config.yaml
vocab_size: 8192
norm_eps: 1e-06
bias: "none"
parallel_block: true
lr: 0.00299
beta2: 0.95
grad_clip: 2.0
Each number is 128 + 32 x the weight over the matrix's rms, rounded and kept within 0 to 255. Layers, rows and columns count from 0. Numbers have three digits each.

# q: layer 2 attention query, 128x128, rms 0.149, rows 104-127, columns 0-63
# k: layer 2 attention key, 128x128, rms 0.147, rows 104-127, columns 0-63
# v: layer 2 attention value, 128x128, rms 0.111, rows 96-127, columns 0-63
# o: layer 2 attention output (transposed), 128x128, rms 0.112, rows 96-127, columns 0-63
# gate: layer 2 MLP gate, 512x128, rms 0.0757, rows 0-29, columns 0-63
# up: layer 2 MLP up, 512x128, rms 0.0729, rows 0-28, columns 0-63
# down: layer 2 MLP down (transposed), 512x128, rms 0.0692, rows 0-28, columns 0-63
q104:083122167157145130149176134166169170131102132122128166125115110049156155087152126188130127140144095172132172165143120160126152172109085145102100120098189132135065173101129141106163123115122110
k104:098144162167150205153095217201096148076090126140183145020053106086100067151179168143095117139133103110081147149227124162136140113124233140182138149150208092085191096140125082105131138065143112
q105:141151134101089086059107132132119127142108189161120091115125134178096145155124093071149127093193139056115135101117085102193144126126166107151180152173074132098126123158125181105126159092138181
k105:120119144079121140082129127152125101091083145170121135095126131140115102104138096081123130149120123034111116172128082137145149138144147154144110130172122102130168130146105185146113136083136144
q106:121086124135156082133110120131083088146197125164112109106152126167050166105076152079087114103167166119203094174107216096148168073039157140165082144166157124170131062157150141176108059150200113
k106:156172102117070020059112059128063128147104104116101102150142135120108168118118049114138180116144170111066090091133138078229136084109129154127133140192130185101079122255126098145131182151114138
q107:158162087093174115107100118093154153182118098132129130094133145154177053137147106138189118153089117148101122127170097120117130128153083119131142194076133115175146147134123164130128128059067147
k107:111139191159129117116133150125131138150164125075155072153116149143103101165133125075065123074130130092161126145089097163151101135163175116158154079241106097165150181153125155101028098100134132
q108:146109106089156185193176127091143162113105118101057122092145172102167129158108123120190186145140070137145133075113103140105088131146152093055096148082146150141121174152139077132150100149072101
k108:133091078144144093174106108083166102186142106143100125123116147141182152110136123139142151085126153187121147056112136094099108148114126112090105142056127175135074126102137125164157073191139123
q109:185152081073078163135132152053089105113109122118138106158140165164093126113113088139122181175130134116152125146102161112186084150158124157166116145115144126101179113146159142129159217021083203
k109:123122159087165198079105143104155099159151110134173102090155211125127130117133133101103100138112159082189167105123113141190128161137155149140127097129091114131227110125182145136155143089136136
q110:149126179154088083157158123151112110114143162110147106161107136095135173125150094093069090074176148092119123126075127112155166106131178122108121095154144140081066159130149109066113127155161114
k110:142146078093160129114112117133134133104068166209126177107100086124160105123166138174160086206142117131035142127163123121103132095145112140132140185056089133101116114087106107138155097166134131
q111:140112146149192099159156132148126100131140107139095113087143165117163155180127107068124135104149124108131117103085103103109145111129199108049120137132121175140077191149122077085149039189117081
k111:136121066144160061178124089115136092146118112143073162129088098130188125136164111139154147108159135152072122061148129097084120127109119096105099191064131172129046145121121086137129043204129120
q112:045108171039094104160174108112112170090147098194120158226138131104148165112188084148086158199108039112140151171129111164159110196137040128132153140142134069062073101039104171137150158050196081
k112:104194098106091171113106184155179113107144060190118131090194174131087068187141088179149089147174110116057181160185185076071161105164157145104063192163207098082204162120145018120160132050133129
q113:163117128151116160088116113133133125164146121111112087131116143129143070112067129114152128100080146172097097111138127115082076109178148038105156109109086107112138133153112087144109119118121130
k113:141101096120147145175151116148089145090078169103168134113106129117170156108092186095147127139140127142158090133120073204159151146068178119186141080078119142120112073100130176076117166170133105
q114:077086129074103132122163085110137131129101111175123130212099145122113166092114070171121144166090105086143165154102128126088141164171048112131114090070167072119112136036120207166114166132093111
k114:096137101136134168189084161150097142076127119124197190095101118162151124121096141127143094180147095155093116152174118147148147124121186136148099145099165159104152095079119102135138171087157086
q115:207127119108136129084055103089122095151158132129112067122130129153121078160088095072167107092130166175129077093125128099124124077150149053117144152152072162139141098190104085149108107136109122
k115:131101184129129067129187082086141130156135167102112106164106144140104189140158101047108186048117151151151081083073061122129096137128112106128163150109073130159070206178108186147085135208106126
q116:067143125150147113155200137136151153126086142144141166101094154072159135056105106199098167170127124104127158142113137150173142172121127177095097124111172084141135097114165152116137166097125133
k116:136154104163117129154111178152134132104132127142191164088181107157151115119138142154121119181112118158126134131193196133120151103148129159132075110138150120068148109101123080155155171034159141
q117:081134144131079181184149128101120146096138131092148149199112109122074186070236170221087157143165107135163197185140153181114125149139039173165104069145174123092095155094131133151117120137222132
k117:118132139129099187185052172105117167109134090107176175101085124093100103102063185124184104174172124174106146122154131107153147122136187143155136134074173171124132117113155105128162154098155065
q118:148124039107168122127125203142186150182168125121149094047158224095148089189102096074155161127104192127140138104084142101156108106136148123093078177123083112144204097122128117053113088070089127
k118:123112144105138119189128123136142153159117136122107079130125109089180170114140146109047138091123155119123065097100118212167123099165180123073172148105098064173077120181104098152132102099106160
q119:168158049115099049039071104100099100155141145142159074125128145188124108182105118100141120024190167056144154124095137064178134120067158105151168189170035163115092132185113109129109093136171162
k119:148135129079112106100122090111115082115096111187099132135123125158120098129079105117101140150133112055154120143137087140157190118142168153084094130108096112119123113118127132142152117145110180
q120:049123153147143255216185163135199224064096133059108209142084124062169140062179174215124107249091075215095140136167104187070116133172113118119098089069184060098180104066142126108146165112110104
k120:085089119179155176176102165161140175114195128106157139108145131096128148099133178156127129139102123200110149160139207110069088139126103120131113085093178129134153072082128115128123138090158085
q121:155136104120159146157146143115157126108073175100106141072128191113187122183127073124163130150156125085082130045137043125159122158185170097099134157110090107101153168082133108042167144104072142
k121:047061133062220193171145148114186147102111135190136092106111203096204100076154142050107048130160113162146118111102107136021103119117173095149125153041125067164192178141062140061128016113145104
q122:150143123119080067076107120155072070143152162185137077129149142184084155157125117062114127063177148041125129147095132088188176118082171131140155141191093157119092146150106166107115130147174145
k122:116128124086128152101148116135102096067049134174121169090112118149119090109142111109099140175147104072101098141166080139149164122132174144136100150120159126106153125135126162117144125120125134
q123:154108091167163112198132117113108079161135110139125089085162173181145136125082093143135142083118142105149136119103165122116154167098156131070069161146142144175099160128137079125145094168134125
k123:104120133152188070196118096113121119153144123162127137116000150119150094169136091132114134064163160115110131096158129088141120102117180151105143178044190148120088136124129085151124065204085141
q124:122123136111146194157159124090179182101088103075118166119101120073183090134126139171154149170100086197131125086165098169079071140171099105110117138057136126125159110131143095152139137128085122
k124:142119099158126109144111125098161144207196112071103083157164145133165185155112144140181114083105144197166155078094157114117106131131087102115140114117087151145090142121140092147122118144126121
q125:124113147160139064088067124172107092152166129174144137110122087151105136094143145120095071107142146128113133171155152124114194139067094171150126108176141117166094104115092182151120104129198111
k125:120163181132092123120160147158055156068087150117172168143115093130082100130133107112068146139129124079122091231132117163132125116117134166171127113191175103108147140172072141101093167068134125
q126:111117161119092168138179144124123183120150114082057120182117122086116158146141139082116129134158079091126115086097106103142104084116207104121166083122127175061114179166153094109114136169113086
k126:155104048107117099142092113125144077115108121176084162116133095128170147073144131170158163178128131169075128075138139096070132125143073111124103132052125175118105071110132132162191137166165144
q127:144115122160155059112083116172087071167147112172141129097150118150103137084133154134089077129115168140127119184146170134114184164065096174144084137156148119176092126117128162155128106125150119
k127:123156161144116116115152147151076160092108129110182166132107121125083096143130124106056142113125127079128114209145108165163122109108154165162152117194176101108140143153091138094088142092123127
v96:110104095107127102074057157100113141173168118109173070137143125125144152127134183050090157111098162106128167136086145107154122140157104162128154095161054130118070159147127157149091137098162176
o96:131135150121127069044138064126087086124125117157128112119119134176115126142107098132114132098113120064134091121098142127148142112119158134108129155143119135161085115123116148126141127161106144
v97:119079130147131159165120173107155152129132132086153130167216123185156193120109098093179120105082120185157110119078155142162101167176119119179138077132168049122111136120118126130109126132110094
o97:149104114173121068154130129155117078121136089161169079126156127075140165133081109137063098111112154092149117148085199115135139160062088150119103162180140131148109187086153145108181137129197167
v98:109157145122167124117053138101121123175160109153207113138140139146122092154213078132128063095080160155093142118163106113139128122165096153148110197150142143118119164135122099123135132143117110
o98:103127101134126173077079159155156111119123137103104095125134119151119108092143175113162144162144102128132139158123113147158099088139147140135131027171150149117191072107117154119168153098156155
v99:106050117143165148164129182117157148116128201112097122146149110095153177086115152091153103137086132180149111151068128119063075126136159096112174085086146061135169143135068126143111146097154100
o99:145141160148135070196134116111107113133143125178151116158162123105139102150091103189086122130097182096150100178137190155107147160064101127144119175148164147150119146097185152148153138158148109
v100:136067169131110134176151101127135126116121141082103164142086123129123177106064136181134131137139104137145118130088148159109116150101145104138170080116153114143131120100121122105119188149136104
o100:143122127145119124209151168136131141124156119119134127142141128071142150133125133153093117121101157137130140147137157116106136160091094105112126157109144116127130147110138130102135118123141121
v101:105215123084156117129163086095105141117120160179169185159069121084106162088155175161131164104123141118197131165110112170112107124079111185096054220169127051137131176138107099090124148160127090
o101:121148049110116191132141178147165104085135090137126109171170123101120100112189122082105150189106167102124097204087116142147146130134126071121120100111113157089218114128160168084116127097181114
v102:123138099114097134174130083073105109156109102160174122144174116232136129164151091160125105137105148143093094119173114155111126141145110119118065184166131116120119195147126094153135194167179134
o102:100144071156134144129080238162169122094189135136136115113128160086083123104111148112090144121126067120126138171111111166158108105155077132115113036161174188111186135117140146070196104087186171
v103:137052144173135108137173082120144098109117132092127143085149193160191077142188060147077090103052134128025121119134147125091130154103197133229099130138163058136130111144212116094130080126130094
o103:137117188130086137114069093144122200151173144111118163121078124145117115134069112135166116079150138153150088095144159060172093118137068180151092122167144064151055142132110077187129097194117120
v104:106123120168169159116123111122120159115078154140075155149129177171121151132128177119109109107079115116161129157090160155198087169155110162139115077158084043184099125093162156134144116112080136
o104:120128129171126048087184058179138071116127089115183107142136136087140162100103076109083151124159133125123142100038192075127169125119107146093125152135145124154100186124127116086194143122146180
v105:156147037154168104112139108108160116170183182162152122138165145153143039214155130131164079122123153126194153193162091129118100108163116107168129188105127189121168069145188083138136115136109095
o105:154094136094163163079062168086114019165116143145193132115100094139083125046102138096149112124114108113095170167162123146111087163134183144150158076108160174169121120137153142119174139058119097
v106:104111087103086152150193150139140124167131122076152107147160099088127213135100161104108240106110106152095113124111155143121126157155186126136103082136096144121119190155170145155113156121165135
o106:179111139147152080123124117152082173122141141182149121124132116116165142153125131161066069054101094101164096107114173091166175124127122143110099168176137133153120138084152135130115091125176112
v107:122167145176090133106105210165141143154128162138086107103197135199085101148098110092147151143095153130141175140148139135211115156190072188108111120120083092114121091121143145167118115077109171
o107:135139111088152081096169132148123045134082139132145105130117128152122155139136120048147089137191113110124170082074111117132152094147151163115130112160054157129125113137077134089164154064130165
v108:125166069129146133058106175150109120131137105177109103097120184131120087170115174096158030119129136115105154112146139136151152139127103144113121140140090133163143129099198130121154033117101133
o108:090147177121115128081129079090164079128092136122130128136088101191104121119144111082153147134170121144117164078109149116105118057165168163154135111135128106122122071178086100166116135136101137
v109:159176163098113138139124103140135114146127107138141119090150135165107094159161064186153111142146110120073112100192098183120167109123102099117130187130192155142187134136115133133134149174137119
o109:136128087100107202164101191124144168150140149107100169123118135124104120139154164072168140147151103173135154122159058140149071125178118105160123053147108131113158127165102135129097133094124116
v110:109151106104139123122212079110075125150124129137144156138093124070169193066117181152084156123134117131190125191084147131112103110093127162140098115144079088112095200098087121037169037104090136
o110:100136050119166118058137092183139108078177098097163087091165105108146131064155132148115125143115140131158172144071167075101137141097101096104127129080159097112171142092150140141114135141141139
v111:103145162125113124143094097068128127144181086123135071132101053099132110126136122145110161140152144127131146130124085099095113128117126148095148181130116129078110132171025113146093190143178124
o111:117195093094188142144084187113100166107148133175104156159158156170109099119130143177119143170087119069118081172130079169146118118146152097126137069141092159119185080071142151081149103131153133
v112:168136133151130106122149162135158127128094133136096095130092082123101133128080137079090141131202161095131137092123145144127210106099193126122149115119141166107114101144092118146089113131091113
o112:116107109119156151169145141093153188108053163112104124095141126164102112139164150148137116112119171135083122125150101149071076126108146145138123166118125116110138125140130149121119158123101075
v113:139139107156161133087174115152144127177141162162114114078150165172126080119108084138122054110107135136073131127185096171159118148129113153128082160103135115114190110154156141115143050122068119
o113:129142138090135155126064087126151134144131137105132183123092117188114109094135159080197111127195124178108177089131094073158133072172136169162105060156118125114129088166091086163135128078122142
v114:119114136129216118081046116129098125092121155168112117146052180057125086073200117069119019145140130115170112135075141025085086071108106082098137103106146144145096097134056113077135077057114183
o114:066153194141103134083133040084185099125102121118111120146143125169114062107112114196178202165118176136123113166158130200090132145067145124139144163082185132120142099117151088224110187222079114
v115:105133068129104133121233141145130137159156115094148102098171125160125191133111142126107217111135109114101127107148150139149129159169084127087133115121004167129088199117137158161127117074137165
o115:132117128149165086053103064157113157125154174142143132094101089153175163117143131161115077100133053151218174062090162075123172065195129141105140129150147130126121136131102123116070137081147175
v116:124113121048116116139137154145143108114175119143158086105122156058116176176126167139174181106129146133083149103131151123097129181135143120113127154136166134150130164170167129117119117157173105
o116:164139199123106129168083122061104164163149149147138152204103104147135103186135124117118095136107157094147065121161156148160152093157155063174089184179106079137130019138124106151031106148150110
v117:171189145098074111142184060104080104092111065113119183097052111137104095123131136212123194136156105082106128114150149193132176099053133142124085183172102162125089160107160111107171160159144149
o117:092130079108119200112135204168159220128127173071101135105122133093140149138183153076128112147140078191128159115117080091118098106183109107108150087082110103071159129147099123091068109103123125
v118:142048085148121138165136057119126128133134103127085099137162150191158133192124120163077120108117137154085095139150117120129115135167154143131104073107186166103115099183169136191099254158136093
o118:129095156107135151170104149128096134133196137113193158119101177098067127097094138146116108087103062169088087103152092122143140141165094133118116112156149152160110151139136127066210085122080146
v119:132114149165104136130089177155139119120116131124024107108137090156129077130070108109166077193161110151094120112138142166168116115120086106138232062077149127116192072108100164135111099098085150
o119:158116135097127094194181088108121084150092123118126126123126135153101168160135117133164128120146158140114161082161106138063113161084132163127160147107126127152073181143088128165135126162086110
v120:147121087161140121098168067152153133115112153139134168159107152082122119109113182169120169110163106096179136144131138186134113150081137163118090156107155177127161073114250141121149154134103056
o120:170083119067108143130140110086100130187092090066169165137078105142114129089162145093128108125104124168091135099150106068136136170167160098130130140061113114124104145179121107098065102095095062
v121:146140174113208144129104053143146143114106087156134140152105154103093124112187103121166125117174130107126113099125107079106146159113142136138098156152223106183199054134161123142114116160073061
o121:162138123137100149197128130059158154144135094104108214160085142090102075128148122105156207174137176140080091143190054143150105147160123058174100134118081127123122153171159082138096148173119093
v122:152119084133097131143181111126138125147109073063195118147186104200144141167111133137089087062100104175072108123157155141138159161176168125173138063133096201104093170074230120099138159142118097
o122:143067135171117106064105097162096109134141139116138102024133124112111194094096135169107119044096062167176173106128215069146120128099104204104140120114192086157094172127126122136148096118150123
v123:140168151172089156154119164133152133148122114119141125138203056196106138138101097107157146133101142158114116109158110133178123133160110132135126116114126156077098113130095133169118201130145123
o123:115116052117161109132134203162126096113098133116140099101152158109127160142132144106106098121142089111116160111086087150145125145118124175104153095144084193095144176116122165063205144060160135
v124:164095161110062133135113114170120119138135059104095181089151152185109128145092044182134105098150116108107125122185179176168138163129072134156141104149156158137128114095213140094147147140106140
o124:117086097130112149149138147171138135157148158058140126094102105103122197121130167067132105129153066211127189068120101098094139115161100124117137104111116081105119126137052094087089126092108177
v125:135148181110115114107154119106133139120142226117161157120079107079101109122180121139108125113091156101131137127130141130106147100100167173091074205127055225124073121115137106128152158100148138
o125:106123166114119190059084144143174177143074200124105162142127105179163098133136130108149104144150165148155097128124118150147143109157214122114158107062132153069145039134140130158123158064156110
v126:133123129141108142150094192134194116183152117100148074136191016129153100145088115099147164177117127157074146130162117161128099161185144107180180122119167098086209123177145108146085192131149111
o126:218125115085160095177091172121074103132134108177128127124132137135128157168101129150108100082084128062098098159186138141153124144096153149121124132173113153171112155097135175125162070115168076
v127:126176067115136107106118143122131113135157096155135071125115119156129048221185163101124046114138135137066116096164118102116172081136130103109132191147134158133106126110131114104122078149149125
o127:104108161123130181075082122092139128133106159132113140099107118185083107104120127154153180133117107145138146138149145149140088093132134169164140070126174099149130084141126115167120108153126106
gate0:131143123128124142112137123130127130120128128140137116135155116124123108166148111144111110132154133128129108123106112137126125122147129103105119118132133106166140131122120142153138101094122128
up0:127130134137140144123115127149116122126126131150126126138136125141136129099150144144125107113157125116131129121106116126127124124136135141128124137156128111124178140132117116123155130142118131
down0:125110129117126148120139150127135107149115126122121113122132103153128131142141130137114127095123110117107130118134147131131112123133118139146133126129124142124114128117149109148129128135124163
gate1:150105119116142152179153139096128113108144100105111154125135120149127114135115122125132135099105146150108149145154138140105119149128096125130144122115131126146103126109135112096126090133099131
up1:139097137142110125128129132125128159112138107107136167125150105145126123121128149108137128161155130095136138093140153077141116141126114137138153140132142130178133122116106156119090139129121121
down1:093113078127131132101103129124117154125096135093126133149118107120122111123134122124126118131141144120140155132138122113140139119119121123148105159153136144120160123115099177123096134135141137
gate2:128120147129116133132140131128114135131138118145141124134115130128146113121115121124134121124129133113138127108126115110134122128144130150140149130117137112125107138117140134144126142129112132
up2:126119123135120113124120119118131113127121131131129126127127131143151134116141152137117132130131125139120128140121137115139114134132121139139156126124130140113131135135122133119128119138118121
down2:132127130136135131112123138134138138145128120112127135115118130126126118118144137132129135129110146129123130119111124126123125136119115122124136138144119135141135110133141125130128125127142145
gate3:083153122088100096136175117177219215177071042149077175197114124094117082000127191219154098172165149142109062131087101176090100041102086134154145111212211121094157113130172111157149217137128121
up3:140099206124086070059093134144184123216069025236092103105191142095087176059110200137154171141078061096188048152104103250190152071145130164083165124238157102091154123131181081152132193102120207
down3:171148162125071029015171095155134130176111136170143120041169202077158174169077195052133130056098109104183039170057131118255123114198139136057137090138119108175197138078070094100101131000187189
gate4:156034043122154054131157087128096093189045122223147184174179153086111172130098000154165131083225054119068051106119185118161129145191230160044113144087008050143185200126173148063065140255132128
up4:057197178089129148023052102075161129101188144156067078096067133187167128213217135066063189130116136110085115120118000153167104074107138000158199179095140199077058038141075156233066137073116066
down4:088212223158143073111102241161095158146142205000120184080110144166150000142113163147130044172095150095226123182117150171052114081101056161140147118156135255116088166149187141071162106053149123
gate5:132128122134128138137119124127119117113128133134130127125125128138126123132127116110130144126145130129134125126120136135127130132135122132125119125126118138133132124113132126122132133125122132
up5:126141133139118132111120128137129130120128126132125125138134139119134133149139140133133145131142123145112116126121122140130129126142132124126119108110123124130144114131124117124139128115147119
down5:138125123132126120134126124140126122134129131113135127128116136132128136124128129131137129134116130125127123136125129133121135117137127126113125131129130131126135131129122121135139128133127119
gate6:113108101149111144117101136145113126107111102122098135159137136120124166140118103124135127156144115134099124128119107133143119119152116107145150107124126126129162156115130147129146126124157132
up6:136125131120108118121135131138093134122141118155110131122134121136140117114136096104113153130131122154108128131128154133111105127139135147132129137134105114109121125134119112132128124116162149
down6:124127135147130155163149124106147134138131124108129122144133122119108133163141130137126143120099117151136138125115145111136139109128128144138119138127108133125108113107109152130125114137129141
gate7:085034117214217120168063130045139082063141122251116171107143087133162169114255170169073102204134003127168147082101240113112190128168156084123072100163176112109124126123119091139032131223100129
up7:168139167168095195129222198110108176066193080100243036158173120144175041138103109023104104109036174172054142166124110192141117188089094151173006201152049067182123183170092121058158167033151130
down7:255142062105094112199132020178040084195172072119161086127185137059253161054168129147125025167109136103133090124047119176115186074117118059127139127095067085107159237121109155115043086193171217
gate8:157215162135076155093172144129108131088152043111169111124111140154170097062093196110129082060091128154131196182131141153127083145116118138065112119161137084104091127131106092105134124054135111
up8:117099155160123169050115120173121232121118134123094140125112080154149112104108140145186046099104144092051110093124092063110160126150145128146150081127188114140195126165146125159114131161094154
down8:129145082115135157099069148088155191133084141145125184146152093149050157129149127167105108137140149117121127099088107131051156102172150143149145077151132108079140132152137138191135132160189094
gate9:129129133119128150132129131130130132122132129129134111116117128126131112130115126126129111112109122120120126142123131109130133124132142145136144140129133126118130146109152135142147153136123136
up9:127133143125136121124148128129135124132121137138125126130130116129159135140125122131120131122127123131144124114134128132120118134138131135125138123113127114102117134139151127135118116110125117
down9:135146139116121134119110136129134125117138122128125127134128131123128110125131146135130117117126117120125131114114121127128138142127121157145125147133135125135120138122138125112130127133129133
gate10:140104104128138139140141145119116111129155081129117115120146129150100117126137115121120122122117139123105145159145128121123116145110102128113114135114112123142122134107134139138138155113128120
up10:135088138133138127121111121136128127132129162113129130119140116136130113141102109117115151110153112110141124131125146136136145134139114106118095130142102158128160136122142121092145085112158134
down10:138131130141133113119115139157129104118134145114157126120112125138141137121122125121143138123132126137150123114128136129132113117102144117127134113152136149126161124125118150123125119134149109
gate11:101102156176164149116127131132157110158142139127162127124142118114108142094125135137124133118146137183200120127116145117120161143106141114143135124091137123119143099107136153160119150143125153
up11:136114134112127159114131135140167130118118158106146086119130122149143141099095132107114125158121133121115142151121144140104125126129134148169062131149126112107132095135096149143170164132141149
down11:102122146130124130100092160107124114181120152138140143127115135145145138142112129105122141124121135151129121117129135157133122110105113130160122144124107119097115148135139111127138114111157082
gate12:095080189218130108159167146103108192104162184128101086145061094116126214175110131106185133143137195131146112035173142147176140116106178071079059109049166066177147105066086091146093178176152166
up12:138135115125162156146163192183096085118139079053106140116156104140150127160126175114086104121090138229139167179108168167100086104168081221091201140188168149075153228097254149137255154111091049
down12:099107126164118046125141053255128102052127100138206172067124125046132083127177179011142000188068236089152157164114109120107133101063105110137123166123074006078209164123115169155175164105178102
gate13:121147134121132128125140125140125132125118128110120121129122129127145127115108136141115135101116139136141128118135117124126108120120131128119141126114142132112132134126133127132125129124123124
up13:136133123134133135124128140119120129125132146129120141117138124133120130121125131128124131131137116126121141119129113132120122125125132123138139137131124122099123137139147141150132137124115151
down13:116119120135140136150116135125119130138126139128124127111118125146120121113132130127121115133130128137116117116118135131143137136134126117129129128143128123128126139124129125136133127129121109
gate14:123114140129131143115114137106144147112116145146113142131140125138144127089130137135112140132102101136109114146131126114128121138131125130136140141144129117114125135147128118142136139136140141
up14:125129130133097132111134131129124136147108139125126125136133118134122113100114150136137106151144120131111142124132118122132116105130137126123124127154139122130126135106123119130163129114127137
down14:123118128122127126119114128125127130126143136127115113126129131126135140130126138127124117132137111116143129126135109110116126112127121145111137149134115122125108143130112122124142122148147129
gate15:143125129114119143126115133153150139126121122128143126138125145138102126111156128115109129142124113132147125134142122116120141118108120160136110121140113125114120134123104149117132139149130136
up15:122159130127141123119122122140145141148108144123139117124132132090126114132124139124132135133140118108126144131129101119127121121138158166139143106136132144139102125150123131115143136120136110
down15:135158129124129121097128129119126141131118128142133112118127137113135102115119132142145125128154119127150133137129143112121129132108139123112139117145120112121117110113121137112127138129138108
gate16:119130130132100159136136135146116140120134100130143117169130114154125128122120151104127141146116143090078148155117140136124118117127145096161118101179086080152185142144148130130111166119152168
up16:166090120100151165084139121147152120130131152137104103133102107136080133149135138138083111114142150124139101107095096115125144138110125159131090107127133119132144108121083128193137148114126105
down16:121141137112130149144127135157140148125152124134141128098103097135131100091103123116119109090144150096132108134134113123127140093116137151120128118134155165129166134097131109130141134113136172
gate17:145117130114103126116133128118116122126140137119120112132141124135123124133133108110116127145115135114106127128129118132110119121114132131137139132124114130124129132131143142136143127109121126
up17:127111115156114141122119122128110127131131128123132132137136122115108113116124131131146130150117121128117130132126151138105119120141129141118117135138135127126132144126140137138141133129139121
down17:134115131130138128149126138134114140140122114130122145142128123133134128113118118129128126110139137128122127141136122110129117121124123119136123142136122157130123158118132106132129118110132137
gate18:143116130156136137135133145138117077101140056131130130132143134146107091147142146102110157117094144115146165147126138150112128110125126115104084131158128097144176114097160112125120135120117116
up18:082133138152113150139123147134135118148104104143150099135091115118131119106180123114131129158114124181094145131131129145131119111101135111123122129127113165118106133149159125100127197140124145
down18:120145122137130117171108118155144138157120104116111109135126144139145177140131106112173166159124117156102138104139124154136101130130140116122149103147082088123118123129134115130147180111151130
gate19:127121128118118114120135119125133103134137148128126118126136134113123133117124134142120137129127126122133131146134148126131133117119125131140131121136146121165145124125142119128131115108124107
up19:123105127124144121138125129129129117109134121127118141118130123141117133148158129113128130135120130107149137123121140124112139126130127131142122129133127121129125121138113141145117107127131127
down19:132137129143141121126134157109117122112137109134121133132131135128128124133131134120118123145134132128154120130140122109135128135141123134126138143129102134132133123111137155125115103133117120
gate20:073161130100142148131142147151193028081146140103116180109147143132070059181164164137154103132174134164154170127104071150193114123119167127181141053125244182150164158073156141125137110151110082
up20:152119160072095184159147133105161164128049211159081084156144121095142170075138153119093103139141131138181154101117126091060154135127166182004084058190149236154149058150203205116145142109169120
down20:104110154127122164203033179117136143000092177112138158159140122098078122095140115181091098080188179174097117023147133074124152115109134145101152049194192149137143069085172184186130172121138130
gate21:115134121090092126134143127172081145145124139135134080148167114115140094208148098114153147162148142100107148130121108149123090117140178127114123069102092177133115148145135153089172118057156110
up21:131181183113111149098127102138130158165091136167154109144151127127133129117149158148139124124150113147120107107114094112164086092112160089081124129139154103078120146134103095139187146102123161
down21:082127132100163128131082165136105109161124107120113145132147090127092165132134072129114129094083134131135144155164124109109168101102096140151147144145187102074112129130106155127130086121074137
gate22:134133124138135125139136119132123119131124118119116139120127121134134128126130127125132139128119130140130136140120148147141126132124127119102133140141124123130152144109128128135140133135116113
up22:126125124119118112139130129137140123127131140141133138137116130131139116131101125135130126143116145147123129124122121120136120121116118121110117103141127143119131141128129141143138142149122131
down22:121119126121123132139131115127128133128117114127136111124137135136118138132120129139126124142127121128124107124149131132141131125126129122130129117129131136120124136123139126141125130130133140
gate23:138131132125136124150127153123125110120127124137141125139108145125127134122102099117127134123111118137128139137129124123129124127132117127142113129133130125166120127112117140103136121129114139
up23:107117135123147145123119131103145142110134132128125135115145135160109117113128126102097133120113139129101126133121140120119144141131126123164122129117127114126153110114109127121118156154155143
down23:108120126121132145134103152136151117121119127123119146139129123138109153117130127116113146128135122140117154133128135136116145135138109096129132145141109122111134114108129120131137112135137140
gate24:103134130144117133123119125147124141126141116143130100104151133155118146099133103124126092154131119162135136107124137133114140138134109130115133127145120134145140113139102117109138117140134148
up24:136133118114157115131128133110119135115127136125126142130116132141116127100121124138132116141112144153135130116135108124124122128120132123080137143132157145103092138126110131116125136131118158
down24:137140160125119129113146119128124116135137121121141131105130126141135117108098133117109125109126127126122153129139125117157146120143132140134118122087146138143123150113117108129133131118120121
gate25:126145139117103127120134164147136146099108153073148095140097137101125161090105207154138087083115149098165123101125141120140131069142170190140161090166153131122150123157143202105172163151137160
up25:103144170181121128090111102092180168120090121123163198127103130046144137103091151130188089129151138137149097129134138158146134140110197170138147148139118134148075114125149146107120167142122116
down25:114127145115161084073138030128106106142061118072118128113062164116142118089153101133124114105104143081102114109142126138174091107157167159160085148089120135125146110135125118094142128142139099
gate26:081145130128102101159144121123120139154160079108116169146172117147115098155141091136152132126153163156116134162138138171074154126125099091113113127107073153126140129118166118122135118140132107
up26:111114103123151121139153141136103112140134111099124144109123126124135165173142147125124106118154110096103127126109102130135124106152126149131118126120120110108153098140160118152131148155121111
down26:149142143162112108130126076190170169129132113078110123114116135129093119160120118126140148129130116162118125152128147115157137133116106177133136158141133121153147102117147150118094146065115125
gate27:125114155120114147137132134122137115118136110106111144112131105144139135159169125128137110093134150142117122108126121139143151141136119142098127136148115146127159100106084136135130091107146122
up27:139124112117130126149123121149129126133109132100106189141129130113147119110142138114128098101112161159106117151137134110141117134132116107119115125128128129112126115124109105126128108147115138
down27:140119124139118129125140078133113128110133139116134131114125125140150127115134137135123096102141146139100141135137127141140113123124144114126114139120136142134148152106114117094126150110137126
gate28:117128127125121110140147122136132116120152128132121115135132123131136129124121122136130141121134139144121132124124120107135124146121127125122141113095115120139126108134125136110120136125127117
up28:123109138131129138146144116125109125135130130144123127140123124125117116146156116130142145115116123125124118124132128133121109132130129126118128142135125124138152140116124131120121138132130135
down28:121137116128128125130127132115128135122121116125126134128119121119131133113118141132131109117141132130121122131112128117109125125120123119124145143123116143130122133114128122133145135122131146
gate29:105056183045108167151150166118089114147119245212138069147118113112126140016021120115104096195080095150125139106174148130130177194123153166104177126112148141154035095137058170139184110134141118